config.toml
head_dim = 64
vocab_size = 7156
norm_place = "peri"
qk_norm = true
attn_scale = 0.125
bias = "none"
init = "normal"
init_std_up = 0.0772
init_std_down = 0.0772
lr_head = 0.00557
decay_shape = "linear"
max_seq_len = 512
Each number is 500 + 25 x the weight over its row's rms, rounded and kept within 0 to 999. Layers, rows and columns count from 0. Numbers have three digits each. The size before them is the row's rms in percent of the matrix's.

# layer 11 MLP down, 160x448, rms 0.077, rows 0-159, columns 112-167
103:529483497431446493470460535530474504484526518496530463491493482485487500467442496477508517516482470500492548469518505488490474491507549481497511495501500500512548495538
096:559460482467486491527484505477532487515501511509482480535513508514545526493543531506492507485470458526466497470504494507546493497500468478563537517476495488514524506510
097:486480483507502537516509486486483522492516535495523466513552493548495496506501585491455500502532503489490498544448497508487510499503483497540522488528484552460479490478
100:475479482503532486497514523510482514464534465451543493489542516497499500497507485498524560443526497482492538495501450491523497484512496496511504527534525495495473469521
099:503485503563527516516507525464481531478525488510502487498446501514516489489520507470482522503503489476494523504515470451491526504504512494497500511461526447479477515474
102:496525516502517501530480472513464515485478508480444492504458506502490526489481451512496500473509480516517511459534495552470510497526503473523503469483505496498483517482
098:511498513509505474500473521450465520514524509493499492483561462517532490493493493502464509501505448522458518507527488505515457496555500485517548488476520472509545468524
098:494488515505485480495440499484533493517494486472482468523464539472497538505495482478500500484495466505494542501445475449462520514489522483520513488497483514535530526463
096:466530509535459499533506482500545516497477548530478447483498494516534525433514484454477495475508486456505512479487516503498446497515489474478503463479448467547478529476
098:517529505507536483523503504489498471497518472501459430476478463482507454511502498492494474510519483492498510465439531482496529511484506539467514491492481511513505529547
101:532446443507533510520495534455517464491535462465506521545500509452437509478485468486508487561523520472516488502536506522503518491524521519476525496546497489494480470499
099:499532471532493535492490455509519486464527495523490503502591554532474522494449485469501481499495535535468505479488462496476538482481484481491509502509469499486483554523
098:519526495543487533491438492481514477453463545519540499500539490488491535500517517464482522522520495517522528516509514454471484498508478476461471507462509535501474505524
101:514527545532513503489509481510510434561474425568484509504521499458498525512470478493480490527489500537534489490521503583544542513484527557511508487521522527494501502496
100:439515490531506524494509511562527495467539466468508462495527487536510489488472495477515536510492507505496530500505475511500512526475470539506503498476544470512531507464
098:505465476542500533494463539519521514503508463540492458469495518524531520463524540523525499479485512535454468543505486495522536504509529522520483508531525490471510481546
098:497546505497482468518491488502470501501526474471490492512464521452489483500518509524501555486452534479510524516546468519483540489464508480470488478505529503484541544527
102:486488504489502487505525493528517503514535548496505506510482478505506458512499483494443528561534528525532547480502549489511502511492517502515500494507479461508493512488
105:507493520517465510538494507472453513516495491480515496494440487500510489510547511505501474500498496529487531482521544554445522504487491506499478483486490440507482491499
103:510465492520455512489511490497499499489498534503527489470494489516476517483497467520460452500508524509461518531543503488470501509493505495513499513471515490456500450477
100:494492504508495502540542516506465508491545491509542502506514509486489488521519467472500531460483492465573483511523495504513508516537517441459556508491564481524510502520
099:465485518498492498537486490483487498458449466512500467509478476525533519448480505540496558512495521503482514486506501484480500492502535505494469487481532518524530494478
099:497523484511514505499521506483519482514480529569543497496498500480524496501503512509436495486509507519507475532472489491531526514524504465489472506465474483530492532477
096:516516487525479543484496511534487532522491474508551503461520494518483525498502495487498505539508489469488490492491513507504542508528511518561476459508532539483484457500
099:526455503519545513522494505496552500517498517497497480516502520519496480526514516526514533511519459462492474517486553534478568498497505479519476459470477493497537525516
101:487557506508550510514466535514500492517476501506446551508459509496504548467475476499523504522513514493488507500510456511477501500482538529463463560501443517534514549502
099:549511504476507482489549526494514511531497543514469491476446494503478476465528533525493499488511502523536526560506535482505520479510520436460507511468477486480499516477
100:569457497539507533473481497489543499486518504520480541508520514496514470557464529509469462496488487538567478512481503495497515495516531533516521556513466524493486467515
099:474561465500491532499483515488446501479501503531550542496516519457497501555533494499501480496493510527523487514523515497525480496519507509499488494502498502541506505510
099:501478481519494532536513474485508450509512536467494526530504446473508476523508515459533515511500541481542487510485510485495513503529492487524511516521518501475511512454
099:523533475517486460507503537490528521526522535481492502504518513518511484529478507520498461503487531484500471483490508501507479484489512567478521484504519526479530510528
102:490489486477505505493568488517494552471525510483485477502533468501547485512493510493506493512526510509487526481526505510509511499508463497496477515464495498474514514535
099:461464481519472542489499504482500517536490510522488485492471495529492535488557496503516507523506451507504499482510477517511521499569525470486522466543474511491505457494
102:499497537477506491506529523493523524503498502516482543485496476488479511462477528488514511484508558508539502496475508524496501460529483526472452514484521490492482505513
095:435525499474468462509558520483489499563483487525497544501498482453527457507489510503502493496472480483524531488524505506472481501523492464499499466491491467516539494459
098:476506539491506479513510514486500522497466511513508488501530497533480479557533515515512503540522451483472538499494527494500477491526508494501505550473519506502522463470
098:530469498483479491493522496482503519481487465553438514503482475483447500466474490491522515526492477480489528526504502473503462499484496504502561455508485494518495468507
098:574507500517515529481471514508536497498466519560559481539518494481520513498494507486467493479468517524504502506504541506485499500459519480490518508524490508475471510464
104:517471554490486513499482494464504470482508551525476501487544505497507490519486521494525528476502529449524524477465483499540514477475524504501529488503492494508479447514
100:506508497488475475499489474480505480491452518508515513494481512497441491539509515500495497513492499490529485465476469511489490501470445424507490504458520504480531496500
102:528543537515493466523523506508499493516527498497507495519573552529514508486542534526512497469502485523514469536500476520502557496504512479492514536505483510488501479510
098:521474466486505456478501518523513490473521496478465423488474503477469516504506446522493507508534512488564448502480461475495487507471441478502473526487492540489511455464
098:555504483525519460487468530543486468503491495515519477513515468529511488492477473519458512489535517458472501496503547537507507524540484560545523434475546521490494471497
098:507496471496502494503450500486509479531511491537477488487507556531468529526446523484499518541525489501508541512497480484502475512488486540489467495475504510518518493515
102:507535476523491552513537518493488549499456503528521505490482544463500486474485489491520509507553485516457515486515478513530494508521513550504464497481463529504471490476
096:483523480515518516485534508540533556526516516501480520458491479501547478492477518503481508474486507511492477567513515493495487502495535513529516510536502495507532527508
102:468484477478478513520496490450464505500492499535471485474509493535491514513518488520547493506507519459513507542497487474559490503523531507503503512433509477539527524480
143:534489507511507494564514487519509492499526495525469495513517511538538498517522511494434503523500543499483510491461490487493453510503495506497490494517525525503528504504
100:493459518533465496557465495439489544468502519444502553521555500540494530502487505527519463535532487514482447499496489470501485497486488496507486489498475486523527485493
098:525498457485501536459518521521506478515510496494505516442527535483471475491505565507531535492478483465503529487474502508485517485484520489505501510514543510499474526478
098:464469510551509474536476484507447481480476523469509489492529557491500505520504506504516556521507514481462484534485480525476452508448507478535473480546458510497512477494
098:454512498504495477491481553510507479464478547490528497502469511486502523477517542502489492502439484487453522492510486505527488505508515490545475476479549545497487506479
097:547512510503452512475495560465495530443570485503521477470515531520492526487520425498460508490469514522485479489488507524524540503514489516469502548460498513464493498542
100:487499482488526501483504530490495467507534468515547550467539515501471521481514522499493463501535508450475559502506486513457486496503478458509459529504450545485465520447
098:517492531515508532456519529484464477524531505482522492476464486520484493476475468499469477525507496558499549501520542475478520500533515479474530457485521468516483469461
101:471476526488503506527493543500511505498511505501532477533519503480511549484492472446530493472500520513507488498497490491550451513488485514517478464493516494508525522454
102:532487509491516490457464481500472477491497463516518466497550485499522460496464476551461487485510481507485449508489465487471457523521528510469480474477529503487504499518
099:524498500506489487479499477517480498474502513520495469509506515436498488519470508476519496521548495477544478504515557490493453506510493527504505524513496485499465517478
105:489477522466542495527526521504504546508467526484522478524463488500482491525526516525515499506493494518515481456486495507465517474511493530526502488488501448499502512546
099:500509498471433503529528489486538504495491478528479526493502507459452496532461468471510483463548495520524493492516483522502498507522484518501540503492522506474508500484
097:461512479469478501505484463433487482535533552536501512510533530502488512498533459505495534472544519474497489467538500474511529507503526491468561470513461440490479497522
096:482535499507477504506493524481467518426531490474503507517503514511531483487481501519496552489525488478525500513494512475500473487514480532484491484500511468507458520538
099:489538472469468489473461510554518496528509520498510468505483505507509513522530474445507546513472522542467469554465470492526518509504481503504538556514503527483483486516
099:504510543468498499469472498443478509497496520535524503500537462490481523505531486534497490463476498519535453552466504455472518498504518483523528496525507503512478487487
100:513525493497505479490532496496507517469445490506479470508526478486523443510464483457531521484443488504501503515500523471468502470511510471488534543492527442502530478501
098:495491449459498522492494519501445485470489500491524506454487478516483465489530473515492500478501513494448501502444466497485506491503468498535496538528499470495522506522
098:529520442528518513525510476463488492520517448526498482499514504472488502481497558487480519469531535493485520527505485468464501495479438497524529493485561469539465541519
099:478484533472545513493490483482477495493518472507491467464487485533527497536533507487524528503519510566492529502507499475508458513502501544462497511542485485490467503504
099:527482467551500518517518462492503495507499487486545512498522474507532499539480488487494540499561454499510513503480488493475442511477516501507529506523527524477472483487
099:553501491494505512487550511523501515532501520499502516489495496513503498495512497485533508486507528465505459481488507491530528502460501493490552489466460515485473535488
097:485469495492509510524476527486490503520511499471538523531439505471504491490530468464497480488492504499471508448478498539500494530432509509491517490493506462508492530468
098:505482462531489525489530453485488502516524510474521517499538516499471490514484506488483514546493501490513520493512517521523454514499536516461532498485499530488530468573
096:523507501518474528514484480482467488501515509531491498554516466498483513505538505498517531540519467524524504505538534539507437514536549505482471477504449512476519471525
101:528500475539534501472471524517499534503505524443493522496534493522512513462491553491477481494497488469496541469500508497497485499480461468516487513481501481491512536458
101:524492461504467517506536492494507522515507537491524480475494505519481498505476513494433508493487501468504483519522507525555489519538509501480500514529542474491507526474
097:481498488517490497459537476514511481494463546484487557455458508488530490471458518442518494484496491514528481511462506493478490505467494496517518492522446533458470484488
096:494535502519512548508483508537502496519506488517542507523498431463530484505523510532509487473479497515491474525446477518518516518495496522522471449482482506538483522510
095:577496550540492504452474485482491519526500499478498494521545473458498509509467468457472492480479505515478513469492500519512488525529486507528476508496524475467485499517
096:524493477455517504486414523477460485475520512492494481488525514552491534462483480454538525488505515514521514514499524463504482518531459504487516500467527526518475522523
127:515473506492536500526498499539505521502516478530526536520514404515500527531514489497483490523508469509494508442549457496472412485534502509492497471499517493488484498504
099:524522501449541516546490492484498517495506517455503511473546483527494512496498525532522504506508507493531493502468548498512515507489496520500437502524510469500531487536
100:501522433492524485474532499486502442489470459506491526482498567525454460538532471514463525471514488464446520509520482505484504503537499473513490558537527487471525515487
098:500523513525501472493491447530486507473488474501511518490457482498492531506488515518515458534525553516537538487493510510562512499466478523480488550499497521513502471491
100:476478500487490469500509544530506479452495483512511504481526487519532493448499460493511554503519472471476506527470513500480442491513507527538501526536536466435507456527
100:462494533495463548487493520497525510520468490554480489462496514493563463512444511482459534469557497466504499538510554494488508522490527500507486467508489472478467474467
099:494538511470495536501554495535479505484448512502476476537522574499544517452479479513480515545471430525520471498489481479487504501499472473476496524508488498475527480531
100:480483478493500536460545484538499473517477527505487497472489476510468489485495493518507471505517499522517458551513482520491458526506478504525499511484496515566530464539
099:496465465467493519544500525543551520525543510482489453516485514501508489526520515502433476526489527487476533514484552491501448531483476536513528477476513515450500495477
100:481527530510547482497523583455502545513549516546510485450524491483493515499471495499520551478483501513481490498512493500512494499492549506461483490500522486528531511462
101:465470494463524494527484502510490520516506489490525494492565481523520565476496489473543503511487442530517534528530483549503463513512481508493476466493494512479500535485
098:480526531487459492478507493478502518493514552519509480522501498514524501481506508499496512496530505553521491473556491521501494518464509532521483480448475550505477501483
101:521475497499495520477489518469495534477511539489503550531490468499511494486514492479509505473552488508479470541474509457529509479548486526518564535513496499505476474533
099:485505508500547470518505515479491507510486482523503507496453490526514495478471502472498500498491486504512497489526519460519567496503504496491534485511474541480477479498
099:462474515493472500527495505505489506494510516525469444506538484478497465497445498472528556478509504498451497468502517501475506510552468488519499489532514488490471478499
097:510505476459485512501520523474505492491463499491455532516488511544505494561485528501551510512500505534507508515521468511490448501510507508489544473516470474480531446476
096:511480539536512487536469478502477498486483483483509509488502497497450513529496496514515510531540498458474505529476506545505525497545481506506496521554506490529463507472
099:543467509494492480492515501473530488489506480516557542496483506465516499502487554479506468507473516493502485481519517538534506494450501537515490512492514526492475477506
097:493489524517502528475501544498517514553495485527522518472514480495475478507505514524491508476518483510465545511518491525523514493532512527463513506516472567450492489515
099:513492464502528477471513458490471519521542471475518544475541460492518470545448485485498501483465466518491513546535533478515482504513480504482535493491481476491477540530
097:493505509512464479494515492500546482509459470484510490498499517490500488483497514501493537476502500518520531452509530560487519531557466513471493538437518512477550498493
098:492537544533493492558483504492501511506446560471505459483486529512455492487521483500477482501486501516507487542531499516511502474491504501454503503555497481479529498501
099:496530488475520500466499492481488494489507493515521511490467499438509488494503513488499469516457523512498463452492528519516495508505510480488507496499514515514471512520
098:494494516543493489485453494488498503520486507513480542555480494466518494541478492540505508505530528504483492503481477493486461498492479528494494492470507506450473522506
097:508502518472517465522518507468516454478505518520536493470510488499461495516491509510461508481512521530554453525540519492507523503508538503461495426547553510509448514479
099:530465498516535557506517517472472517549452500500476552468538499494498512517473552510510520489476470533495538548508518497491512506501473501515489499514523464499488496549
101:484475502491505470484499499521474492517485470481557477469502501480513499503458507487543424515525492478484500486485537495509531488480483517447510477507505530526479537494
102:528512530493466466527532475485498497467540480534488537476530486463496512500496489448467519507513510530523508537549516481514519524474457460518522474530541520537461536462
104:453489476520486512490552547526467525472496502514504453488486527498494485514488510523507569503490491473466483503465493527472479490474494494506468507512536454464470476475
102:511504518435538483528525499497500521484469493522546499552488531471499500498487506475516506505521506480542473493472504500538458503511549503474484541474520527454470497503
101:505512488490514508505495525523525512519500553463430509525486519477534526523500485517501446458499507529538454509538507473492496483464537505482485487515497512547508520497
099:507506492530487500486511499485500505513464533498519484499494473509492455512489473489535525483466496517498486440521487474500506539550532482474499526464523505458502515500
098:487527529517529467523516489511507497464500485462452453524496552543513448444511584504524461448496467471495499467529503525502523524520498491482511479517542519477540480532
102:529540467555468491519482504501480485506506495505520526457506562498559492491502507529524472479533542502474523533482485499555462508469463518501505503480464495514460488486
097:507533502518528481515496536520523445538448525487527504503496470464557476497506487485453505505492516506491509485521515472485483500510490517524550489516496555492508475503
100:521494490532460507517487484516474472474502510473494486510529515490463507497498478472483478545452521503475451529480556500525508495494506519497469487512474531515452473535
103:489448480462495535521485528515483474516475531491550517492545530490477498516544479478538480558473483519508471494468493508478515486480516518526528475524474491514503525539
120:517512494473515500471473521508468495487498467454474508494514487498512529489464495523501532524505499525562507511497502495528498503499497499488519485477507433513502496473
097:505493467499540571493525512470466484455495501549464543472509516504495519514506543510484527527498468514567518499517549430538497551488514490482459465509482515498504485522
100:442514466540469488511482507568482461514525492491477501476462526481473464495474505464551503463492492537526526505508500566525547518509499506493496511535548480497498492518
098:485548536512510542531508537483517480467475460454467469522497501518511504522561528487478555474507514491511513508467508498506503505494515496502495477518498468500502488506
099:580535466523520530503508504450493469511485583516548482483498497501504523475487514498474541515508469511475522491506471502495455514527534491488492541497513501492470482506
100:517526481448523483497510487483471477514534491475475511479467478470510507531511494465500431491511511483502519489512515470515473522491473531519468471510512469499465464517
095:504476547534510541530540509490525533508519535493484486492496495540461494477537511507527522482544498502491479535493479540529509494484470553501532479542501581568474496489
099:532485537471487504525488447485551499459507463510515525496494495515489486488513492486517472525491540493533507523458489503503560496489487478496535474499475481529458497480
101:499492519484447512493538518475508505513466487498495510489532512502558513525498488454530495510484515536491519483493492503541543487547497473534482519495487513483528468530
099:427502482469498488488527479514510511509501491476502479495426447506482446462474525488529482492530491505520511509520492492532529487526521549534498521489494512492496480525
098:475485501548473483488524523501471501497471527506559463508518483480494483505521495500500516512469532517525467517494459484550462492555492518541498483505521471468465489504
101:515521494537542462494511501508522475560498517438484529472515496514506512509513507489516494503520510530526495504444503507497510511445460486530518501500511478508567450520
094:476483500475532513527467497473486484498535526493476458483504510507496443520531510504493469519495511493505522497502505494502499531483483476511501504522514477522505484504
100:500493545507473494524500454521489521485511534529509439535484453458518484529508486516478502445510492488472494528496544516540494505535483506508478509476462527520488481500
102:508481489469511464487485489493560490527476475504479457504504502527504563480511500476520505497491474501510489506510545495482516497514506490500495502523473526503487506454
095:400455514484510486499505509473490478503503527498551514464529525479492480485537463485508498493522502507479523469548528522516499526496464530489485461457511426499527550509
130:465530466507545510493493499471464500500531517508533493478499524490499515546516494467462494491469523502470462513543511508510486486487486491485508530528477471485487506463
099:515519520489480493506518471517509475463477477497500505503493514477429524520508465494514506495476537503498492478503496501518504501504508513494522486477523518535476459496
100:495491479549480481439477484498526472490528512498492481531484524530495456489496478531477475545549486532495511510480465489502503500523515524505465472468491511490509524551
097:476530523477474462517534503468498511470493530522505485460525477514497456527511498472505526511519530547478488528496511521519511509507516489497510502453533536500519503505
100:473502516525496507510498504505521547532486473583488483497462525484530493486478486488409511462514489519520482466523523489535505513471535508476531492491512511462507534498
100:514507448493532519491517445509492468529515497531544478526496502533523513492499499501493493455522504452524494471521484506514499516529524491417510505525520458512551472479
096:483528506525518529514496477535558499507509491501504488474506510461484464533522491509500497453497478462493486477538530514494498488521517464512440506493547524522500517545
097:552526473503529506503571464506493499467515507472506458489498478502458490471501543497494539521487491487481533526467501466506464537505539535485513468490484461510513506472
100:500452514478524488530471510541548529519539559514495461494454515474486495526515453483440506500503534518540510442458552507501535494537518493541474487477486512452521489492
099:472502503491527486477482508513550495485507489510527505504512547478504489516496489513444557518511472470510519467447525436459556473536527516533535512496483488495470518470
099:469499507482465491495487483500499484512504472493541538458506509476528493507478574474524502486503474482472501476460459471499524488539535511509533512537477493451480474502
098:488496492468478521513497492495526486501500484523471536497505497504496472472503511474563483527482505531512494504437495521473495481462516462511497526460550461467493493526
098:503465472494500497438556481477515485563475528496512538501511467508451532503487554524520515480510525477543501493504475517480491502563508504504494514518530490489543512467
100:477446493529527531515465524484502498506496506459488494553521506487480501478471507461484491475506528472473499485477483494508488495539535501470462490516554485464462485510
099:544511467533485471494532479510506500496518504509511494536480535483499540503505495541494510496525450523482513476520504506547509517478484482471452424486505524489493503486
099:531476486464483482499523479512482463530491511491511465509468531509492534511507540470538469486460507455570572477453513494510535498457487504494489486498506534469486502521
100:527516487487493476507523548525536466476489487530512545515473485524481527525495506476506505494485506526464522480443529464477462522481490513498507528473497501466491506514
098:485515439503500490537495537526519514492474503544472508508568470516492545484506516517498503482534485464516479492500516471515508514502545517489508485455511484478518506531
100:447482496530486529532490482492478524475503547538501510498538496478496520521481524528506462518498520467509541519484504492513517509478483519494492514502464512487482478491
099:508531502502471521497525520493500522487511496519527526479465489505531481488456508465504537478466433487492503490450460441470477503524499501508537545532484521538522480485
098:453460527516485520485536483535465511507543495525520515509509522514510455473497519468482532555453534496495468560526521512547495500518481480503522520467489519502505449551
099:488551494508479527504480494492481532511533503476482512472512470535472503526479484510473495469504467538489480503474486510513484514491478495501547487488518466483463517517
097:513517509487481466490520537487496489483481491460524496516550481531487509523487502493525594512466478499471494480484513519473488507463517496510471485484512486561466496486
105:475494501471499509485532521516482538493539484498497509471528538523505486526501489515439494522522514486520510530513536489494495507478507475486510503498478509478495521516
096:528508532496473519479541507459485503513506522534549521491501505501521546543493504457534523435480511484502486502533484476502519520523461561500491493548536475530502457524
095:444491495509471517462524512489488465507487494471469519489499511496495517454492498518470468494476507490459441504505505487487497478499530506500509498476507464509451461507
099:507520527466512507486539417464459495524513528511498526530513492483538452495499491529492484497539528469489519515484499471458514482462493513513515523514505499472466474486
102:468498486496495443542520473518535558495491519495500515513472511422459512513489515479532536496511512528493509505495474486485511475505499493465523520456503482511440543486